{"n_layer": 19, "n_head": 4, "n_kv_head": 1, "norm_place": "pre", "norm_eps": 1e-06, "positions": "rope", "rope_fraction": 1.0, "attn_scale": 0.177, "init_std_qkv": 0.0442, "init_std_o": 0.00717, "init_std_up": 0.0442, "beta2": 0.98}
Each number is 128 + 32 x the weight over its row's rms, rounded and kept within 0 to 255. Layers, rows and columns count from 0. Numbers have three digits each. The size before them is the row's rms in percent of the matrix's.

# layer 11 MLP gate, 512x128, rms 0.0815, rows 190-206, columns 0-127
113:109107145101113147123134150173192138157114132190125158124099060111124150082236110076098163098091144119136098126115084130080133190131135117095111133100123133153069172156125190121092039187142148138102144151145118138157127137137136141175109130114082136169153129116099132110215111171114134108109201195127123118146134168140166157154132145123124147146168097146177103125114138081063093117139
109:094084118112086126124160112117124066128094111178082107156171124154144140110112137166140133118147157152095097099136101169045150129123127036153161078132172071143069120127042208139113154113145110113122086107122133098144126077150113131127099203098153138091143168126105087161182108135130140124166134160081089150127097089150160105128125158138104113105152121138146138077101149097043094087094
089:117122128143131138182145147141134111111074088114150057079128110071180113142120135159102124107138167096036089137074176077155126128155103154083169074107138073192135084147141120081099190172047166135118131136094153129138099125106123111120116150137107155141117153059196101090125137107129102074099071155122156142105171136132099115125149081134134150125140139113200120095167098127091083149137
095:154100140129103164160100122147168125148096167168057088164113101098130102119096056102126100111144042107149126136202144093057092170175150145130112132174119154101135121107160155118107092165139142122075107101108230146101121124146157162140149186099160134149181175195119131116088180135121122138107129159145180136115081153172090131104116162160096090153129119149129127104178137092124136069128
107:163120024127131143127117158118090070136092115108130175134139091135100127161091080177123059111106132154122115161108085122129113119147096106072102158165115155143132105099037177097115172110042123148086135138092193131082104125149157118137105152131140142154137088130128102135168134163143144098043130117109115162124142088169137133123090104122077125194073162123160151130173164132129178178157
095:089084123056106078177068083164133125104075115055125085170156117123154092070162117100141134117124072167083143091100128114107174136148116125154140127097146150148193134122110170182118082120159151142120125129173113153151147141118094162145158187137163114148068204163158123129074123126110095119058095115098171160135137083141150202092137132106134078117132139095143139133115182138068113122134
104:182117120143124150161152114100108130141097135094165084149141150129156128131118143145145150155152091107045124062168115118195095153127126099154120150132198150197114106140105117106126127124128170157124101069142144123112216149112144121093096140076105109172154162212158133148137168185127120155105115130178121098134112090117140104148125180054075118113098112108242097167155122130091146108119
101:138054112130104121131148151150134127158146107117077104122119067161069091096186118133103120065109160125133113135126114120124134150179118159092142093149137156055085088088106171132120086091111130144136142132140169091085164119161096161162123122133097161182152063149112096081139102117132077158112108129133062118128027140116134170095091110101117072195104070068179150155165103126144114142151
099:120145126089099091101146148149159135136118134153149157085129102092152168080108058104100145078154140086112098113161125140164140175142096103148136152145172131131145124109029131148203145123137170207066116143102101070068169081107134096178106179133132068091148158114111157160167102152172141149100112165160143191100162145094154129150122114145149067100152173099179145129091111115144135108163
090:100079118131141120155171173107157116107135110074117132165123177129103134054223153152199115136142206070134168104200143084130132138143091125134122103118088182143114121149106186110150180099141121170125139095202126137130126138125105087156117128132145119156119130114099146111133157123094108121119131099179149127109101138167117117178170071102130099092060055091090085129149090148144159117064
098:177093164134161116171106139170150007111113068070169108131155129133122136053127166127147116114173128091131128153149138123109103147125150144096111065136127103167146089075131105149103096142193152165052098133105118167150156106135133047165099084134104074152139170143135141157099148177128114166117132126142149113113114118166168095106119154180101061104114116117098128066168145146099133170142
102:101124125092108156111079129155193067137118084173161172139108127127112155106201139105151128059054160120080081127132111119096122098128131105108087130079174146131121150155131112204154124107157105154091077119130175156081141139150116150151150170094084137147130158101118125137158156169058171145105141156141083154156095158129110202135123106124053081220120105135100128138091123136111159106158
104:125145102111147157117114111117135096120107122170119161122128146112123178059161115163133109108101141082117106128068129110131099135132075141255131110110086150061105134186147123149179110109080140090107163091133138193121206181155126146186066104136110109122115105120123059100069134172149116108128082141166135105048101153113121108111126133173113132181126116130126171093172152097120149111116
104:079105115155112090182104143121129125149125127141131071130136080112104132124130158131109161117102094175085135117085122123099130102100101150153075167160140156137066155147072162152118097117169128102083171138071133094111156146112096238155129135116107168154131132114065138139089052135150111118147117106143121118157124164201184126190103114146115118146128077061134127125093151137079230098149
092:155132096145093139096074099052094078189165174106146107080121094113099137178121172167072036099115147117140131133132101115141151126142149087096125115103147129095048136132115165138161173123105096189110145089117151206102097122148137140168072142127143177115146125065115075123130136190119132102055135145136174157110182094164147121141079104129179102125124132125134136112137124151083124120171
098:177126119067092138188141153190136126134136153106186080122122118078183160135159121116093104116163105159122099102108083113070136149199151068199085138126170200177090105137131135087119154143156164136057092131158162209126131208138155166096118165126197108152141130130166153145100194174111132104123159147085159124129155124160110143123142122121102156142127093118154113137109138127121098145114
090:132183133132132161147121067147125123139115109130144096074146109138157140106100088124097104104132139074089186118140078151093091202172183178129092084169174167177166125123098142073147109106082145150084160100146118154086145145119110139160120177141139166178178133089142206157195137135128152148107127116114133217109137121152092198153118126108163096108140107124137181169100100133076103098135
# layer 11 MLP up, 512x128, rms 0.0722, rows 190-206, columns 0-127
107:151124093097117122131181127082110100158125157087138159149114140121184085167102120185149109149156090144225063095133135121067125156101183120126135122146125102146155139110143069132111191097155180107179154151086109093133120086112129091113119121151186168117206165115137165153023147071137109103128143120108121103110170120137152074079125132130133080182102105122148135147144159140166130158168
104:159145122081107121164108145106116092175094105140168129137135077111206145178135131100103114121180180129157126077129152130098121094164136090136131114125141132135128081096169111046080158161126127073114136160101163147131098086195131163117117124118120159129089137101207194151111091152137152068137156137159129131111131139198158066156109169131145235099134104085119102096136118110173088157133
091:130113160131142124120062128152133140147105118138149078103177105159103169110102144151194110123119102171134120096155118122085097150104151143103102139100168078111108092150105173106081190069105094055173145151124108147143133085141176081156104062106133046166079115147159134155154142190098148116199122158095104118057116038126119143140123133127074101112134111097080139108166094152092137134120
096:167146144143145088137109134111067099118076136173149140155154162133138146131166079103140121122170146148158162090152163167087111125135108129161058182137163136095136142119151080065135112126190112088117156173076113138149173122157169147095111110136132123110141167138140158129137138169141173108126121092163142146139071161134105128052060068134127049175152074144087111080104067186148170101082
110:128143119148186167144147163172115121159124119112122096105116048147147083144121187107151111115169169081148173120122064086164140150162063092147103119106108198150101123105141108143117158108119196115081138082106149157149084146087100152076089138169154183168163171071119147183080203115154112114133136173144162164151148105124081085164147134169115129120140121158155095139093075096107128108155
098:172116112178164136118121096108114111153126140130107118161097193132132055096052114143144118090119115105136116127122152173199113158197143178135158105148227144144112111123130164123152086138101127121122142112160140127117164155137140119121165109176135148077109176163140130107187145094136162105100182143148050124134103142106106126052136126136163109075111146179112171114196120107167202087081
100:156159146124099148090119168131115190161137104110112140093138150101068173089162189123140145128126122124117162130047118137110083119077156071084165145146110158089182141128136131115164146043153131078106148130136135106054119146148127164092135105153111149141139130134151115118034100192126086098126153087150084130154090119130061083157097095109140054154151099187131193145127118150148132098119
102:150119150095166097080098146161095152166098073142128150145145103176108026133127106077126144134129151143081088134113174083153107084165122097070099116110112170154152099136115129147195158131149157114105143131184083178100147143131191108101121124108068067122077134175170096152112094145167109115116073108108102104089093151217154132165131125167163126129153126131089158153135123127080145177095
104:123185127156169137119131173147133115094175131099136146132098121097069167061159144064054126168086159155152117150143121130117137132100102120161132116121124124197120081035152209139169126165144156134101154145103093108120111174140162183119110144134112116194091149110091195144169131173132125125107164141120140103097128134175159108158145133113046182109121080154115152159151145162162111106186
094:132103153146108107149111161105128114136142098134157101122146124110145117127172167208205020184114156121144155126198104117138147162139104104135137160135127166158145140106115146089142153099120122154143087159166154077125137069060091154104166149174160093144112153141187166120021138115134116148141150161113147162113174131111136147107168090112144116121102081108154165069094079182158106134087
105:135123105116175135123111109135140097123113142137147123087129148146095099131122126091136128142175114039162137125045176096135126149160120123127203115109135130145201125158136081134088192164098112137138134108122120211116080136165142085152071147127139149144126100077099133107098212137131146162134150142152143145194177205205173123105142091108159186082123101133108159128125114182143172129093
104:108155114104100146096172144131179122151149082182113098110082093121095156089195160070162148158032137079120130128114099158108129120073102128143112102078161126095066187122134122164135175113155122162126116176152110128112158120098085171132148154088102156133111158098152084080121176127064142171136124132149126105096137191075123146113116144123175087220131110121168077108084131164114114135117
102:173142116115060203167105129128117104144174125092178108138114119127152143103070142133140124105141191127159120132089166140115087187138133078112068184182149145122098180137123137113144114095098153122129157163098151134104162150187110129093180104090196126061082252129097124145130145151115123082123130117121158146056138149129064140119128068136107123130128118112160123121126148159127072152118
106:165142121131088123209131148091159110085180151132129183070164145174162144106135080150189157114161176101141083114156169143151156161094129133162172104119102095136144120113170124073139127051133103142121065107131101118162123128126128078101068101115139081128109193117169192122127159121102124137113091181126127178136119132116131129158098104100136221158131145141151155169169169160134159061094
092:126139100116159117074127130168193157163161150082110085153111070149156079128123118192145106146128208176166096088083165074080097086129097109114103139164098174120099072111148102097122112176150101170115171086138087147157145133114096125160139107178158157183062135092155113131085093157121103140069102114108153161106149181108059126155147098114139147089104133117130147114148160140152118194147
106:126139162149130114140157148091136095085116149125169128175120132079139172192149137092106119111106057143157130112085068101119101135136174144108135118088183144143129143152120066089098165164178107086111103119124111160169123141136126147118122162085166113074176171088194194146125120155174112137134160100080160106129100137164093251145117124112164174177161150142100112159134134088132128180172
084:157144146143154148126084115119125108100141151098140122164167114111179141065094100147114144157136093162158097093160118099133173133122132108114132050176096116089128151108134100130112119151131094040093145108098116124107104143092202113103119129079123193110135183128112065104068162109121151187093129130160126111126091110146119152074067118082079114168067083135194088111164112101112179193102
# layer 11 MLP down (transposed), 512x128, rms 0.068, rows 190-206, columns 0-127
100:126126088141114098120126167101105147117168172111117172064083110116110130173107105171101144151116146150153117113055098047130112115128177149061151200079124156136085146117135084087093132166112133086144133127118143129166127142172163214121150160116129172136158103112153099112082134109124054101145118151106111087157077161102115091157020160124101085109165121150202143119138130124125144112123
105:130086105171170100079171111148169128137136086095135134156061185117162100131147146083118134125155152165148092078100096162156120142183146156063153199069159111101110123202099108112116132093102137132060173115161183162129134112114095139146072112095171107148126092098104075149101132115109146133158161142073139098076103155090115139182101130108123118187105176118113146111119210127126176135124
089:175140159197069116138120096106141134179110106120133039133161097145123132141142176093145155133101165126156156105115123146087185178130092102113114153141134080098143152142096126063108093176138144155081119175121105141160176098135102140109158127148127143102138175125091143063120143133095118123060145118067107176126157198176115029153195080099132111138148164114135131168093146165150129128088
098:117156124113120093127083120084152130109148098120119124129162165114134154149087143158135077134091182089120153064123100104159107098114104114137135101132148123191134061123173195227194151076060104178117112083164078094157124165076167146107136148108139121164132077113085139150169095121177083196132104107138124145172172109122139123158111096075103169105155131075141165165120129148110155125109
110:130175137126157126218138130143171137099120117124133111113153160108138101093092107118169149106053146183126088077170171159121061097113123140134159143158104124157136170092135086121150085183071127188180113185107111154128093135103090125101157113155074179091097126099168153163095105152152161071088204121144143143142093131090118166097172106180104112131157168145165091128151110080175116133124
095:170154162126173121077103147126119179122122131138123170132119127116151108181065134185190156173131133157147115171063155130081142132137117176079171119130182087144126093082080128099155123127166097060108192120116125119052080148123134146144164120090133092108122138111159168105133157059090119139137080076047094123179154149098132133156091174158142141156131097148106151153107141123125169165071
103:067105059123133152080126119143132104211168074179139132137129178135113148150118137154119125086108127101193146137163135170071214133113120153169123107091088184129107136150133115129087135129083129111056095139116129124085085136152149135121130113172105157116167031161119132112139120135116188116146145089103121207142174098119102070107105133053173161118131090138123119127158099111142110085120
102:101113050131120190097151067125145110154086128120130173116151148144137168145155132064121126092122115112133140124136187138119158154159169160063203139116127120123145144205124096097140112131109149133144147125145089119151088044063118142122085073138091139149204137162146136159059119109153133113100138106175073131117135127189087077124176131131133079150100129129064138098158134109101075176115
106:149164165084140184128113135099140095137098040135136148152131129134154149200189061099076186180103144109029132138129205144118146145133093143126104106124148128118103163113124100114153135068169096137157164089139153129091121169156162175127118115097123101131096166096173188091170138102136163141163150121118140099104095127099148139136154153149099133145211091163110146163118162132090067139113
090:145100159142144122123127139090102140105149165154155144127158112108140090153050121078045159104133093165130120193123159156149176140141147183086121145130136146097158180129132115099098097144098124130109100185085147143141104155147140095174141105115090118091109096119128085118118087204121087134085159167123108166145166142097110186120122166097080117079120160098092113208138192024114137150153
110:104170112122082142096096106128135139103108219167144160079144139169123113119157170157106162145061143128101139115084178155107075129129122151052165160134124093095164153153143111138137147102150111046062136086167117180166116055108122130156151067160151061064168139036147105125126130136128126126111119119144144151136101134143122087048134142141148114150069149110131158120108164121141130105109
102:145102108190138125178092098116117117143150162147115146088145102114147108131168133109187114161080100138134085141139186144146126201107079111148111054089121154083116114124182150071114114141190156142139049177169090129166107127115077124156131163123140102080146173113125120142081098095105243137135174102149157185131123111134168145129186155148147153156138148136152091112109161157095139169158
103:153225111166172095123123095144133117139129144167177130157140087112114146176099143113163109128149097102152064147112203104128154105171119153109185183133192140136104121135137104125124136137133107071168158081180145146089133132141083106126086123145036105043142141121132110152116178176113117099068130182138129099153097163156129093112101100124165145121094080153158143196094145122151119124080
095:146112158165122148095183139156174157127062182085169124146063158159147161154132139123131101166079129166146139181181110150163049076078132165152137114161131082138073134131132149153163177138151166119113157147131128169110120070123126141115127133055096080170119163148225192104120124153162092157177122119087151055107118172143149136132108154132108134111109164118166129155159151113115101118138
093:092174115163143083154154111188131086120074125149156108118155120139118099111100137085128132166085125093105131125169157201152117089148120183161137132126138091186151127092147158178156150136039114132155145138133088131156170159115115133140162118093155110081120132177149085128093092168173147130081087170140118135140119091094159203116165157143127136089172121130177038170111151101123086182193
101:113130176145156120155145092121108162125153155134054087125144190104089082137097150096101127110177094116132172164083142150203145165088137166150129088124181111140145106142169122199127143098086083120125135107221086115133160089133121148114094121144146131113135145095094164131158127065148124152100110150150214163152130130113140186130123163159214165163141139149199145098104176159131153131117
090:200100063113090116190111194106151135141074107134112063111176134140146114137119163192132119114113142098132151140095127115088132131113174059204122144104122109177121101103113152107144137045163106123140128124097086113100162113194113132133144113149119138137086088166153136168119131098112101112115130143103134149117145046085075055092130138174172120062125140159082162135135094149153101114074